config.toml
n_layer = 8
d_model = 576
n_head = 9
n_kv_head = 3
head_dim = 64
d_mlp = 2304
vocab_size = 16384
activation = "quick_gelu"
norm = "rmsnorm"
norm_place = "pre"
norm_eps = 1e-05
positions = "rope"
rope_base = 100000.0
rope_fraction = 1.0
qk_norm = false
attn_scale = 0.125
bias = "qkv"
tie_embeddings = true
parallel_block = true
init = "trunc"
init_std_qkv = 0.0208
init_std_o = 0.0208
init_std_up = 0.0208
init_std_down = 0.0
optimizer = "soap_variant"
lr = 0.00254
beta1 = 0.95
beta2 = 0.99
weight_decay = 0.0
lr_head = 0.00511
grad_clip = 0.5
warmup_steps = 200
schedule = "wsd"
decay_fraction = 0.751
decay_shape = "linear"
final_lr_fraction = 0.05
batch_tokens = 131072
seq_len = 1024
doc_mask = true
train_tokens = 852900000
steps = 6508
dataset = "wikipedia_en"
Each number is 128 + 32 x the weight over the matrix's rms, rounded and kept within 0 to 255. Layers, rows and columns count from 0. Numbers have three digits each.

# layer 5 MLP up, 2304x576, rms 0.141, rows 622-903, columns 384-431
138155123165111114101153137117132128117160095092118134097088151098130090137163123216139093119123182178083064107101146120086095106124118077097090
106123144116076125154124139074122160085114157115167118168149137149102125115133107126102119119135152109079182159107181158120145124115131105217133
120127138091081152081173151139123119134131058132116104130111101154108115118097094133174094181123208155170184231131120102151170159147116172117105
157119166105134148083099083140180111099186156036138103116168157096152172153139097156150104071157129119134129122087114113147126116076126167141108
132096130150170095141166138116153111129139151144136176153132138109082116121143113152093137151109084132128148178082158114142128145135119096173077
079151147130146156184164125150095152106183122105245040133112084124159102122167152128119138113113112121169138119111166083146119083121127109113141
218222090190084134109150133131088119081174059146110143106188198100075079116033102111105153134160155069191189108105117117104075177132112166143163
158112060075104146091206174074158113156124166091129169076104157133177116116105097140108095117118129126117176137114095090118165130102126117143091
142143101141118139131126139080141146113127094176163148090145144092102129064139179128089097086163141057106123131133109156127113168125162142165110
082107085141119187102094113077172191149141169162138167092180060109118133128133079126144119165147110100140121119183148116127137196110124102083127
143088118121141163101135146069109113126167090076088118216178162113167129160197137136114147250080183137102140128142142092131058109125110132068117
124078164082104075110173129160133172130083105121126140114168120135122164172114183172156168122131110178121079141145122155054119068092146156078087
132213114150140111154122155031109111150101083124125153170182135090136171150174072168118148089127135170115088187071107146133097175144138097157108
179103090148077113154180133091136160119121088185117169143149144130095127141154109104134147092122080137114146180110150104140109107108083119123141
078152169113149142151142205146086143105081168093132176083164151079122148192117172125149082068118124181142138104166184166143151156121146112133115
146107095148142098057156154096120157080116117089075111090184123160098200138119192166082181093124187188123164155170183150152168068108092096133085
123150120194132114138162125127083150106147090142142130173164180140224136125093090185097122116117146141157132125080138166148082122061141098156155
133119163109099160119167066103136188087097179037177159165061117149127172130155147111097128139102098179105120156162150088077135179121110106185150
081146147141137136193101151091144128123168111151124122165093167092101086153127118139115122171114136142096145125173070119092126119125159141108127
149112135132100105143169143101077109083112195125101106072074111090182111079131108157193122155179155143122124074118108099125117163099135120157157
174110209170127061195117163136140089145136172112130183074129157156128157051148072132107139113115152108111119134115127150119141153120141157123173
116144142109127092123172087179158136112062159117147126133088097127157074109115121185202170182082133237133148193135207143129136145159152157125170
107139133119199147119137115081084160125109115105101102120104125099081100165136158078130178138109065138119115064163162167138120155154148135071136
151071103092114164185174150173105115094155109147098164171133120139112138136120137195115129110109110130134132096117082102151093166128155094214101
116095096154102148136156088093167120114153123112106180204185168134149129141142121169108167165100141060113071110124113105145146151137137126167152
150125198118113082113121129137154115145105144136089123132073097144057129139133136104183110083120108073071102143112159106128098140135169109185184
152061122105161192166132174138107156092139130117155165123111156096111101132138102111121104131119097167162091153028115170147136107145105130139153
143159093095131146150124120109127132085089123139103168191087125157128128071143140163172167132143152136137148127094178109143112177125149152137141
144111160141112157094076129091117135122172175040141165157082149109132037127185125121105103131117087105090154115122086150182120126101131159091162
123110088135159174138098153171125078116136151098102055125112135151125108104063141151130172126163110167146135199120126176130180087134164094146141
130136112102133101116127169108096149162144109145154106140138163117110087086157095187142113146106106151088134158154117147181131135083124173091123
156160163126128149145114129127100093113113121106099211112183104101178086144121069181067104143157133171115126167158110156183101105125100049138146
154138137160100115113114098203131138161104119092139098091171123136153065104107119187112059119147114069106166091104160146123101101069183223155166
119136115105122140116106176144161141164137058118118065165151112109148128122137164129109083124115165144137155146088168110089131128161125125112084
162153068108121173138125093159072141106154115158141179161130150145116125201139157128077114162143183084105172048108145123115143142140101099132153
142120189107164148109169103100098168112124083114128110126110185077114129162132087140111129145098183110115129185156173161130164151106137166167148
185177108122177161113155101064126129181079124072101178161141142129118119130130151122130127119076136154091137134141171137105138088138157129122103
139091152116133146114150101168139101082141154146138090120097117172096153110108157195082135141140140131097165126124217123023116101072121119142170
102067094129121106170153177138119134095134143136143176112124134134167230127094164137121142174128140201083121114110100128127169110120127130128121
144133153167090115200242159124117151053109151093145136100180112100117130120118144159160151147055146134145157132099149116131096149152115090128105
134155109158116102106101166116153127111118096150087057098147147084109130143117113125172123169083071137146073106100111156166145130165117166124141
153113090119142113142134136102086172109121140155094096096124146143126044122156098088081189135212160124123168129215115147098077111127145089157121
122080129095094150108177118164128107116082123126115149140113133120137096103174154129105160112163134162166167114091125159082067125115171166199108
172105087154155076164134128175163105088095158160113157099101137110110176173118089166154100074173158115106073178157180119079190163168169069105154
094106121121103156124120242195100142118127098151134150128124162101148098113118124113112079162131120167167131165125121199060148189101114171129130
159094095170119127122119070079107132118114121103135169118159141174160118158111158150149121073119121136106123147122130141130162154144162166139149
124107213101073163145081207125111134099140076083099143120092088058151123062168163125145174165133143138114132096138152141137182166192110140090159
164076083117141183123184139139093163139176122090098198051077165145157155097135156146141109082066107143104100159093129132127023088160157080114090
167157104144100136129145125176069134137110117167175119183161170163167180147154133200143180128190098168164127153155156148118168084117108210077051
088079113096181117079112143146149107144148145133099074126115197070216131103064066120127156146118134098194118121091151119101149128134167147099092
136093119156139124095138137130135118110142124168117130047115173113130145155132088159174067147110132174102115103123153111077058087088107168138096
074151165162118123121125134089065106112096106087092135156181144115144123129157138170123086170174143112152098138142148129074138180116151164151196
050195123146085131130152134130110170151158147149118168090094106117092152120101053167120152021136134114128155137186118112115135096085136101183121
127084091139196123156077138188132084083111116077126131115156137129155115196146143161107175137065129121069081169158147153130189118152150091125126
130068135063156126162139042117110149102095148112167081131092101090129080098159089103143063140176134057073160127125139090120107128063131125127116
128135113136137105124100150075132163120136093070114159162144110107160147143137142120148180107100146168167115123068118146148143101092093089138148
117120090099139117175155143046120127139082065138090143176149120078136148149070175120131178089127190127157167131140071108193175077155126129133191
128129200125109124108148098173147127144135176110120199097130111128140105133165134120177110101080171136079091170136144115123130136133157154106149
052157143083151116142123076091096144135097117107153169137089170134105108113157112122133153141108086183136155140064164107143123101096117171136131
164134166116096152111109092106128146131165133109127152141139091210142107123136092195120140142117122101091126123119157153181155169088117189202147
118074157094115116115111161097093085076141153129153141102096138124101097119165122103140141120136060124136147097148176081123146117127170132087094
175158125118158114157156142087182149133144056126187158148074107175118104123144116119176136195161145096127104151128157194179195106081145161104161
202163118132143161178096108141081160075107147163144128080137160050183070118156064123126163159141138084102158148114097164109139151094145079146176
173132152136169089127152127147096148093165141106081133126140110098128093137095123099139086156099130146120104182118120132129069167172156081135119
185105130097161122152119157092115094103174158123089095098156151135132114109129130171161092126127185101107081146111155159132122101149132146132099
099095099126072164098125123110104146094155112120098097164147096141133086161195090018113102145140172088110137117102134134110159104087136095120191
115157128129166111102064157134120169153181103129140071122145162139139149070116214116122118190140151108073144101111185077163112151114109107153091
168086126146136144105140111103201101128126118149158092146124144135154131093137096099056033119136161151200116164206148131104156090101172157142118
178128128098087163134083152122116057086116149140129106161114070189107171103094125137160162149124051140112129135130165163192157099151145135182157
159068122089112218136129177109074117069138104167085067127176147119132124101071104104081129124124129146141137125058182118143139072131118139145139
214081153150095150115167183068121176126157122160140167163179133128161127091123197197132088153149187099123107130158147087180160101105136090154150
154140104121163109112070152067107123098168159139176168143116164108102168143096109089074118120131097171109196090111157206146085153101171110143209
103120136123085120123202121075122147182097120138115149156171168096146189129134155166130134132144199130115152130144111058119151137131162080147155
172148175168086034156188137045174141106134085130084125106113171077148038091140112115135148116159129144144194155121183077097114059121111104122106
076103157090109130128091112112104130134135118134161119164128174118072147159154101158124140149131173101115149108162168086137153119116130122092129
113117135105151133099062160107120119137148153148121130132112135132126154088131128125160208150146083082116174096157109148107107094115084145177117
114115141187099147103135155116132095090138170131152115080080125133135142121066154119134129090066104140110203130072203187197161171110118133103149
108133188106152105126095102161134151078156077104096157167133108105168082108132211137101179112119053102108161150110101084126151116130159130128121
117139110150153138108165145131130152133148118151118155143157144094089048132149123122114195160114143156077150163087125122126149121117132081131141
156107143161168103077156139080122177086161141129117137086147133080165135111120161127113112112115143125115153128087086160114161146131096142084164
125079148164131159167164095125082097133169140167180140116171129106153164134156159199149106165144065055125118123206115148123106164155159153113120
135122113051108179081109111137217154168072142126070123141085130124119120142114179126228112106186124157119099145121131138078155191092143063119112
105137093107147117182098136166128137071131134170131130063110147068091154137115153161157156155138166163143104103135108103119100176124104167090148
100101128121109142087073167112096148087140186137126096194191143134176172069085121102136091092145091163132134104126144120152144124125151155133169
113119101127076125126081198153089168136098120116127130138120113159176123113081123097169097086170155164115144137159111109095154160100097146131110
122070106062090084115135125064170133108155089127095135130104144124131136158141112127092148126110161069188143082112138127144138112123106107098140
144110054175111177104067096075155134109111101087174126111130156107098137173178144111119108180180144115112172131157164132069171168181179112141113
100173079103177102150132120121094138134116096176159168106145095121154161117124149148147114136131105119142120147127137145163133176111167063102112
101116126160152130165110108137140221071130128100146156166091147158098093171149100114069111109119109140071196127119135166138098154139134088120157
204087092137077127160141072136030112102183143123119116169143186061089117163132101154148112112102118140128133126122076151152096117099067166124130
145220160191121075194104087156170080095136142148176101179185103118144097119094097129076082112105139125144126081139179127063073222140139201130108
144141153137092133162069120152103117156176153148121119059153127133124140126096158113080157121143082128121069066093105112137143155078102061125112
115161156123129188163078156115099139132132099111167122145141140132164133112121110147177109144059139076117176158153099123108084080082142128064087
133117079119105121047152120135139122143184094139153178096100150160086087137172164181125194069125138102156130139146117121172130121083183077183126
129153158097118093058124087125109080091146137143073188100096137106081085146129208151120060137162135086127094157169113159138172126112130078182202
133178101132144128147168190109131140142133109081073151131155182093109113167193106149122148125193096089128170095078152109164099096136107119207132
117111182184149122100112154165124171101122116181082115130119134152136101156166143104137159226100158111150157101142169111146145070104116093107055
064142056121102117193061130105157149131122152104183138071179171120142053134132072076122075127171093072051052103088135136116149112136156132094153
184174102146081107168133119101131095163111127128146070107133159164150116129155155103141153169124194111195159113128165131089193117164150153063122
112074088160151122167187164167167197096064100129075156111086132096115096175140181183140112177117133148105133132117148106127128142140088174139107
128139095137132131110163067112134117137080098189202114124128167105181103068104100157068178109136145108152172154123106118123147152132127133122113
098124140134109097121115131126100097141159107127137114078131072124086162089165118141127087152082168153118097071158086102115097104128124133201114
129115176086084090146152143134149139098164080194136045139143109119109175128195102153105040095117056061129110141205155165124147100114143168129152
072106134147126107151146108081081130119136114129060089154196114120096141112149117140140163088151101113161116137150079087097167122115144141156107
104096105156129155143207092073118159103116151110080138142075112190146181113163121130134196133166065146156143133135183091157150129173047092118103
075075140112121062101165136095077115159095133108071110162119113176121159015118195141151094168159155165205123121096100176085080139066116134107089
089129163125124119082135127102098202136100098127060141119102135132156122130168077122131131178144118133087113154093145129127094081097126104109142
142108151171119150143122113205083147065133182081110145193047138153107121158170144136117119107102194125155105157103109124061153112073118083097143
111134052162150125106082146112128150115066182142172152133179045115124177149115186155155116121186168116153123120124138097150099157058149082144145
179117137112131129101118141136080073099141135118136163167124106143208122096165149117126171138143164140113145193141128130158149132122182124094158
081143131128150119127134152148160102122110123135146109104117101111194075075101166164159107122124122146126141188135162131075142146103137130109108
130136105188095093064056131115106131085090174112124142086186130136143105079105126145136082134185117181150115132100076096184223182125138050100169
192159066136109159194152118097152125160131108153146140150107095156139104088117105156113152119165123102120135090085126103144086115149155104115120
106137095126092090098158138133168174108030103117049098112159146080134159126166133202140199110199154114057149094126172113092111115152102156197138
110149084129121103140123127096153154111146087074106147139145126099097113097085177208173149159102110090082160116098123116168152151144159136088101
100128179143096175160116075103121112104182142130107140131127123117152095133123138110095102095095137181188140144113207176087083114141119177066119
139086114106117180138146097136138140107126095138136124133115140134127126141164174097101149135066142134095138127175123099105148116155142138113100
098138134137149113150148126081091112185046118056095123124167109143141093137094199123134084122116120181167099184048098143165120136037126129109102
143155121122122142118160085082151113061158131141179135153149111085050156117058092142167136096077130145110095111110114155202089184100138127193125
184075136154128167151116133094127086126140076122102137138192101100076134145104115128124106132075129092147118120117169114108087149057167134105117
148154169110149115104141127136119102133148178097165103113143152116098137123156131130189138134120088147125141160150178106143148064114132125169110
124110104099140158122136120164095099145154038145141163147140141146139163132129055104150138126073124147158081108185155151133153144085112098165121
171117111092124154115171066115141114085134197156136077143099132149082089150102124175118125111164115153148122116133123190152095154119156165147110
116164047117161172236063174107023142088163149092140096078145099122113115115158175112115158096160130123151103117118136081184176178147092188102110
124128168147144162108136173132123123094106108087083136108160152155174084152189169204121163094130244136151106101190126187156154099130152160116124
149108147133163161155146190111084128140185167118056115045216102172197111142168168159072047067140071146154120078135151135130143118143101123097120
106131140119093115122149129104100138105155165071075109119139132170149156085146105162156117173159127166092124118109125164123185189112135136041069
090084084126127127137111119113084048076149124147101099035132116143164119148178102179102154199165094177120118180173133139117142113169109110179147
126118135145167117122141170073172152114167116192067137183166071120103150089129111109187125083110125147171192109161083068159150137103161067142055
181073078146159119128157153154092101077134096146109104092153150143093080170177078089154126157094166135108143153157097148112098142147090145108183
141124090090106144063140155157165178153102135159136100103136095106093081224149138118100132104116118132193153150139134163111129207091150200147112
098113117135089104101121170161149102112144190114146097111127154160145147114180130099142122070148128140173160111175122142091124058195086130151130
142089140167179120085128159161177188179176133105122164105078129125167128126154168112116150100067134090138171114153113095119160089196092103102101
114099130170126193126153049113107129128056137153105162092148157143156238101175113094141151105105104195101138139129073115187043192161149122116125
103090190143138100136136149125109158169132109170161111097070157118164155058119113147175126082115137115134144136129116143120070109184133178084143
091120155175068139098140150153138082083136086056107168127096133136124153130110128107142151175124122098125123156143181153069120087162148129118151
138161226105181092149206114071073158143123139079127158092148160192196102120180158158108109110065138159109143121090121083115187144166103141158158
072126109092069180173104116104190149107114128093146168117104143144086128155150143092165136157128161088133188111142172148122149158130134160132132
151146134147110143135086156158172108142179130134147072136126131140154148131143141119159070159145127139091104128149137102175086107106111122200030
132128103203169110177141145146150158133155153133088126096141201125161109090129072159130161133116169132138118129168128106151140142144140155191195
169109158129106161097108101049121072138130195143086074113111109096137132130121163136108125147119085126127136177153125152160150130098135123184160
135100161107159101167147140088162100135174079142123113190107172107112165157084141117110108143081161118145158139162138116180096129188139109133175
121131117137116130132134135149151147100148113079153129146093143109140173093141147135113118116139154104149084106090118090103138112134160142129120
091172127141103128078072144139127141060139098129104153130067163165141116140114165112168167132099138123040133162095200143108141143139103111115068
182120167118085147123171109117150116161083134084162168111088146171133158127097138094135177135135182141120114120114147156141126092076115113184147
130131104086132223162166195123100125087128163102041065048137083097120117130050154137038092140115119180164121093086154146202119149118144091152162
093105090140087150124131093126078113086103124153180125119148127150163113082107151140124164106113111086099127121115101083120113110148080141136090
097158105128166059117219163068121102113104116113135169130162098154095148127113107121161112078170105139135120105115105138138109174139083146114151
129102179100111145152109111131086163137060119116160110092140131098131123158166180080147096155120097111116099145125149138070132123119113101155145
119178101099158117143170114128128173111125133148108136158106157098105150143164153118061142103117124114124175112118101114107132091132156169154154
117124164077100148082147132167108136167102105149135144126094112090082118108094119157138146048177077178092098124186158136104089172124118143111070
158130107175057161117161087036169131127162178162117161132113132168140140095140078152158125205101125157115132099111106135122110116131150108199100
081176109145138137110170183180127202147110164111103114132176144122125107109142169078152146150095185148103183178116133157090184143046120127166088
143157133085107199131177119167151165115106120106143143112138120169151113082177156099067083132118104156122098161117150091160137156110178141112155
140130144152087152134121053078129139115145106157101114077080221160083146136101149123156112127132102160099132147138165074151087171148147107133160
089106110119082126115105092094107110116050087119112056104082146128136101178145106208111068158200123077151157086153125149148162121126133124095124
116123145135112130113142155145084143176086118123083095093149130143122124089134139081121068166110118097125162192133095125122130107081144128181139
143063092147149129132162189137150079066171131135118122150216142200106154107128118111101157141118149182118165064179152069130088171093116123118130
201139119110060169159174142145090179107140152166117111146117089128106185147119152143157131120149200123117107222160175143200155085106100043125143
141126122110092106172106137076073108082157122087077162122104159137139074098176180140109111133113114119104148173164080143071107044152159177102046
161090109074133095144109103149126179071156101147137140118138132123116143078144099126186191121138144134127090144141141065138095146122125101107098
135146144155118124140124116175081097111132114043156099139121173095087175148125180122112143191146106175138166103196161175140191150159149143040065
177198160080172201184102093086127124174118153066177132189036126141188130154180129149088145143095122110125062103110092051075156132124157188084121
140115100065110125169136109131135094140162127144119111124076107108158121127134162087118073155119123171138150064143155115126130148126121090132140
151098123153086094086066077129147134107107132119137088066164186194128115084118153105129070119172114116157170113151181120124080055096088117118123
109186109148163130114124168140086111096098131092139116095134112149111095171122093091097168178111147131103096154093138114163185129123095135155148
129080167151075142166096113098083111103148141124150091115103108130145088141187120113147124158164148165052093160149170079147108084139148114141166
146090140084106137160107095148066168065173102084081148108146185146145162167138178137102114154194153112142152102115166175141143097161122129119152
124159104105122117203127164091128146097144144067171110125154035094128110109105145162128107079130167093119168100094163148098148157131153133095085
111146115085094141136082103141107145147109120159144115135093147111138179087179159113147109155083147097147113116168139117162133142155101098115195
117165157145069098128114062100090138079094112133136137110147120117160080077143186129127184126148147152104143123127077104173151079092100123181157
100137142122142152124126159139113139093132127130121076084153151120147111117161155176116097174106180122145159092103154166147136078067195116137131
119172122106126112131145118140124129145146133154135094098147145155139081071095162172097134095094141127151116154107170136118144102091170101111097
091156092122080097078146172120102186142132105094116099127165151121139145095133135164141091151109124159145144121135106111110106139097102098076136
108136116153101127104061132123126098152117123164126173157139099079122156119142054116063089139163045140078111045142180167125115105114173121121077
141147123111103135151128154115102122083150130091120139101076105101101154116095076148108159189115152165060111159132137134154101120162137164101131
106129088132121121148098158180170121157125150113092111201130135163163091188153166078094095143172116139178185101026147142142156058086153142038165
137122085157125123121056116102116112101082135127110147120124096134161136159100113090129078136136117100100103116152160170164135159115171089184124
135160139158105184100197145105086105084151137151151128177152149121126110124155220154115133114130144085129129107164098130133117115141117110153132
129118132133132122113102133056071176143140090126161029193106163146060097161093152123108077181166140123141139117144129111138091170060128144103133
163142097123107103139132036110095142115111113170169188141112144093147160128118150121172105108188135131131100085159255154165120071110071157142166
100115140098159131148110118153129199155179139190095116113099140123158119089174089159146097103138177147189097171123145098190136137064191176086079
211112110148118114157164166150105162099105121130179140114069164102191154103110191109191108119184185029168214121136121119082095172093091046105165
106102072128112176194139107143098154142194112173087127103111146143116104116126134123093095190131116123133134129127117096121190134073152121104141
128143142170148125084126137114180078072103107123109159141140111116121155144139159189084193119122172175140168112152155164195112073139107104183158
151105186106135113114184112088192170057101117081102120173177130183115128131104155112104177118167109148084121063162121123146114161079091093095136
138055159133105131068131100110118101097104159111171119142191132130125149130191139107162104089174113126171060106119143122108147183164125124136104
119108139137126125074167121104167144107150112147140157144117118159151101134106064230133163121128129120109074138096144101189160139080137152092172
049114116062129142091116103135154140110168096111137160141166150136139121104073134174173113182121051162164177127174158148158174090093171104088144
154099130140107085138108132159098095137160124104134112143162159166134127158174115075112121153101182178128159048170178106130075182082146149144146
174147146095099130132042104111095150109102124177143115180139112152089137053174155129154113125129114122079140128099106076174159125106134104120136
178134140099077143137119129110103122106141128111146153200132131103111102129144108117145121128143162128083111132110172169164125140107140089134105
176098146111093141159107118147135126089109114164124040094106119113167131143118124144128160146193126130148155091135095130100122132093189185106081
143095044135114086124139100128057118078171176117157081131158104106154114119125147107173160135160183118158209123089094117116132170154152146132161
100110092128108100180151172113132150101065099147104180124073157125119131142160134167096118163137121113063164122126103117064134160125149042114159
130154139140131146127125135109116086155143131120145135129128162097151090129186133112129155084187092146149140122115084018148195095123173137104096
113096080187168069142134146088062090135181091123117141147120097141054162125144114072122116170149132164114120136154150120128098164095147100142145
170052193111089125076145150099123095081141128152144108103113127096144139122195161139153166114105166129097112093170145133130116080154059146105116
104153070127159103168155066161089137105090083154175102145178130121143165189122129166134139134126200124091126079116067136113144147116098139139104
093070135151171104163128133110072044093120102112151119120167121118122078142203091087179133148124076111149146126109108129151128115105123060139109
164134113103132097150100071098074109096154090162121174146093138118094172090137186095102190137132111111175135138132138136105140182138125134108089
118065108096134107138160130132137150170133106150148121126149165173142138109135113095098141160156100139129064145154125138152110080161097163138167
114137121179077130117127082128117135134196099149116134123067121175104130126122088129140078104076126089096119127173120127164127094165175129158185
117151130150125124102156165084076157128184136092103158161101099163181096082135162160125159206114174110198099103097106141098112137155149186134099
136073166138100117152165142133069069155198209099140064127127107114088085153162134182128159132123110113119146153142131140112138153139133135147098
112115115087123175083130160113064154165150167131137124131134141164136157116145137103129155129143125177201122181144120125133176105146093142137108
160126131108158058144159163139167131136192102114130136176097094129176053108132084098142178212197127102097173104115087146127156191126131097101099
135127089163102108172088204131114139129121115145060149104112088069131087099099125139115121183162142126043143168181036156132096152103115178146045
130154077127096171106192149181168139087148108153148159177133131203151118100145152133075181107156131126102153085121144100119146155117151116152138
122089093084056168119115146133089093133124150124174132126121129141169153132136176189149180096152150159193087064166106169139137116089178132138089
099138133109044192147138090161142144114099105123131121125136139108110092150139105162097124165120045095083086131178153183086162105118120088181124
172152059106081125114129116101144157098160107139106161123103127084098154093091097143126177191118122121085175143140152135176105116158197192112093
130113144127111153080112105102110144091142161135093133140108156158161110094145114124093080109161069104148190082159147084175136103107140087124093
164098101103162136153106206161076160107092131111149082183131112127162150130167126109142155018119171071116153122179184143119154182092172117122168
023100171151112134156102101121092091170137141157151107172185150171108145155139142175188125138122113115097149173099139092111140101079078154138098
095148124203168127091081113133178168135098125105132118078096133159122166121092198137115068102127113112139100138176162107164080110114097175127143
184138132155048166170142137149119157153081179137125169075124120152175150118118150112150139121125148190112121176136144176156170199125117129110068
137163102113163132135152122101099135099119162084192080147130149112136134135093123182095108110038147185153137082079116120156145072117153144119143
215109135213110171160111095175121178092126192115119108169144176129140156124107120103170120148148117137074096121125091188090131107179134142105117
125110104173168134159164087087134122098194180139067138111076079137168148090099087172153107128180157110143126154139123114123091158073152153125158
166176133071127145138096034134111103112110100156148095104202138152142100156137140120094102152111185071074119072128158131139184080099107183172092
172139134114095143125088184094131093103144109159172123086041092080157084127086182120147103161133118135155136166145100142076133158121155162106120
144103082171153110088095107113112130127122099158082137118178110160090161136060152155111112137046168057171099174199154164116138116106110167149145
192135082086142153186101112113119162095106101117046105110120160150116123141114186123039131116120117125150183073150183102113122119107141092147163
071089076092111127105119079089119108199115109144076147140134163103133091106118081077076176161085190087119201154171149134110114048148106114140116
150145112095106164138125130148072164141134110069139150146137107162118110126122153129140151161120097160128118144150147143163178115146165071083116
133147136092149136116135176120099093155133157126119062067122134134125120101088138130069103091171175170149110168075163187067157150122136134105103
140128149153090124140078091126133096121092115128134090111154074131124109121134189095189101102126143176111099161132156090113088134169172118139187
161113140083115182100157132093142066091174132111161117118093161168086100134184151150157111067117131149103105117152143065134087102191107127059162
118127135122178101106081184128163149131101124078119174171109147077070131067139124155137159153144129139120167144153185110166124156139104149037119
103131082110113160077119134168180080127126097081092106107143107083151143134116131195125148123000148097167158085152134046078189085107172152142133
160142117088121227128134169122136146152146129151136059081051109107156136080127086108144110110142139152161077125090176113124099100086131132132103
120107069140103076163159153140100086061133114148130153139115160153108172168128106134113127093147139104124179158087183175181089131099218105211087
141122069130142113138111105097104122106123128148088142117105102150085160104131100137146080113180135119136093150127123152078183119126154120099127
166115115153092126139184100110097121141091116119102106112081167154174107139120167115168121033141159127143187159099162135116060101088167138121097
120102159041142093142102149143095095105096101138141102149100093147102132105121102095109110106101100086090148145131084073164142128113100151127065
109110120093096098114095079064153088117201109228203167116118145115157102156158061130061112148158129116102185169138138115161150166131170128143134
128062133131098117102140096198131158107161136076119138124051134130155122157134150115102023113133144161144123194184112069119183126112104072108184
119110153111095153134150111135099097164144077162143139116089141135144086079095166114118105097145075071158182127092095133090148129120099128185141
141135178146146084096151177170142114135159186145146163143102111131123069163102126134141141116162131126137181104148181212100157115112138146102105
130137145164154089166112142118098092128131103093171079129099156119150134107141160173180177188154154075111113198135169143107169101207141180105166
104087154102106153154163121090122126124163061073118102075163125102132098095174190108151143125163106144142212135106087156141098138157105081093190
089130169152137130136099086121108110086107084115134098112104167124165086091134145143195082136108127147124164131176153129112125123103080093118157
160078115071117145069164077137120178117123192107136157155074136125172182148109146135097079102167148170139110131161191079164093114147134092118113
113122153159090106158166105091125102090048067160144112168111081138110186074118145137204160076165134124122131129140144087165188125125173130143186
116113165168151155144105164114091091118081144147095089131148090102120076078096088079097139154156146180084170088153175129158119122045083126178102
107107113084133070092149175141074140113172111102188173098123123119171118105142100098175123123124116177138139114162138167078194180138048130154122
107112144073081101121176169124082141142081097144108149092149150117109178169175127110149163069118149081045120195128172108127120054091137128116128
146098154122101160176105114082118131101141136120103120160143110116168148157085083061108153137198081120149127080175169171083146177120141131121165
088103096131117106136101093095139116134098117137154152135163157070108080131122132105147072137084081112122126138139122114107117119116177169140154
122109167069068114078072096119107087103143159120090112092171112152144130136155112148136103106118069145184138127113119123173142145109141113144136
112118116183175108151188133110135153099095234139162131056141235128102191088106110148103164131157108110180192103110103078104113108111136108154162
154094118111117092127166104156142142117091136153127169172082086088123108120089173204084176109182104216096181158146124130143137091141165118074139
106106154125104103111146182122186095081154183126122134107088124140125108128112150115072084146175201158135099170171138092093181173078114135159101
088125133051123172125162096122088159085144131157135127101172156092130097077135065131141154141126119103183096155097128107137059157065146089127148
122106125160108143201116134128189118128116138116122110098132179112204148138108054126080189129181091137129117165122080136139109183141146104165164
116158065084121104146095080113085130143075154128136141129147109077119131104096164112061120157164105105120117122083125133141152196110128080102114
159120149171073157142102122081146142110139113156126131129090109163162104166125107067110155142083142149070141058130100101154183116046157152122134
180083122172072134086120168129081128070125147109159123115147129125130110100086139153123136149188128062112150191102105130111107081114117089165150
177126164145122125103128096151130159100123151120149191099174128151108077121156141143092137126137165079103138112097148141172161161039154142107027
092083125214080097139160170047124167123112108112157049190145175155114100099069165149104087163129161138126151157187175131117141152178153060154119
196145098156105160113136148176104130164129156132111100187120130086127157121161107200203095146125187114178095102145199117134116133132171070132159
149143132102123135107160135165146122144125150138118102153114138144181091133160102104140136127115134130077176125113113159157143096090149083157127
131105117182101117140142136125113103108118154167113142122083181176127135194192136128110130127156110164097161099134113148160113126108116152124042
171119100107117135198137065096130133068059091146101067079094108133120162148147128156077119137188112141171103109179150141075131089097110086149112
123109069150074151110186155131113109120118134078134170203181170112083141155183108095128086090157143131149136094155150146147133096129114159116067
115106149165110145145116158170133116150071136117174127108130095103074108101126148170111148139168113098112153142119117086154129165107120142129119
119151157091144145136177110168116108082144165111166186139139137154098125073106129097138149064127145118112147147065144137067072133140159128160067
130187165144103087086181127116178136079177139093150140125152160186165090131144104167177095114127083142177118169076064081135100124127180067118108
136106144133125132095093093138143119178168135113132144167130139145130142154099126121118123102141177138163125152153158083169153208046118180107137
117140102121122158183163093138085125132121158168158115137164119120141133127145087115037122134138121142161128101076078173162122093135121100101084
166139106162090166128143114152078097121149170065113131155162155092131108151068192185180187089174205110171124056157152114120119137105097119157145
160146099126071141113124092051103109076112087187123130145088107134122175080140127160089133115120116107135103144135125137118075070103137120110089
087123105072091107152150109129137160139190233105122120148116131064081132157114158156164077140150136161151125126133187092086106164131156133121126
140121126099111155111107126151131133162148121082098121088157152092115100133136056130129120106132113137105192109104108102153166114145088099153200
143083098139109096129108124116137116124143185186088174163134162079146106122125148180108106129058119110132086147115082147144126124087122119152154
129178111126112111127109132110087135110204166123084137161138151172109182127145124175115146187170161149139139112163124144122113110120131114111109
193108138159200161137173120155136087110143090119116151178106131112137117151104133151215150151152137154149133124173151146146114107135098106134105
186088093115107040117186108093045200172152178143159087117134075066103117145117129146130089153126111120126134154182155150142140128076123112083120
146065097190125022141113181125106134000121130189125116113133218166054133074118160119149204149140154185170069142122141203055140108142144074169081
152111144200064077159185134116096125108106146095123142134137161110174068131175070085152117134157185078106093201163126143186139087124133054150118
140161155098180121038097119165116113093125109120184113195113112119132161142086154089137135152139024106077114096130142155101141171124103085143174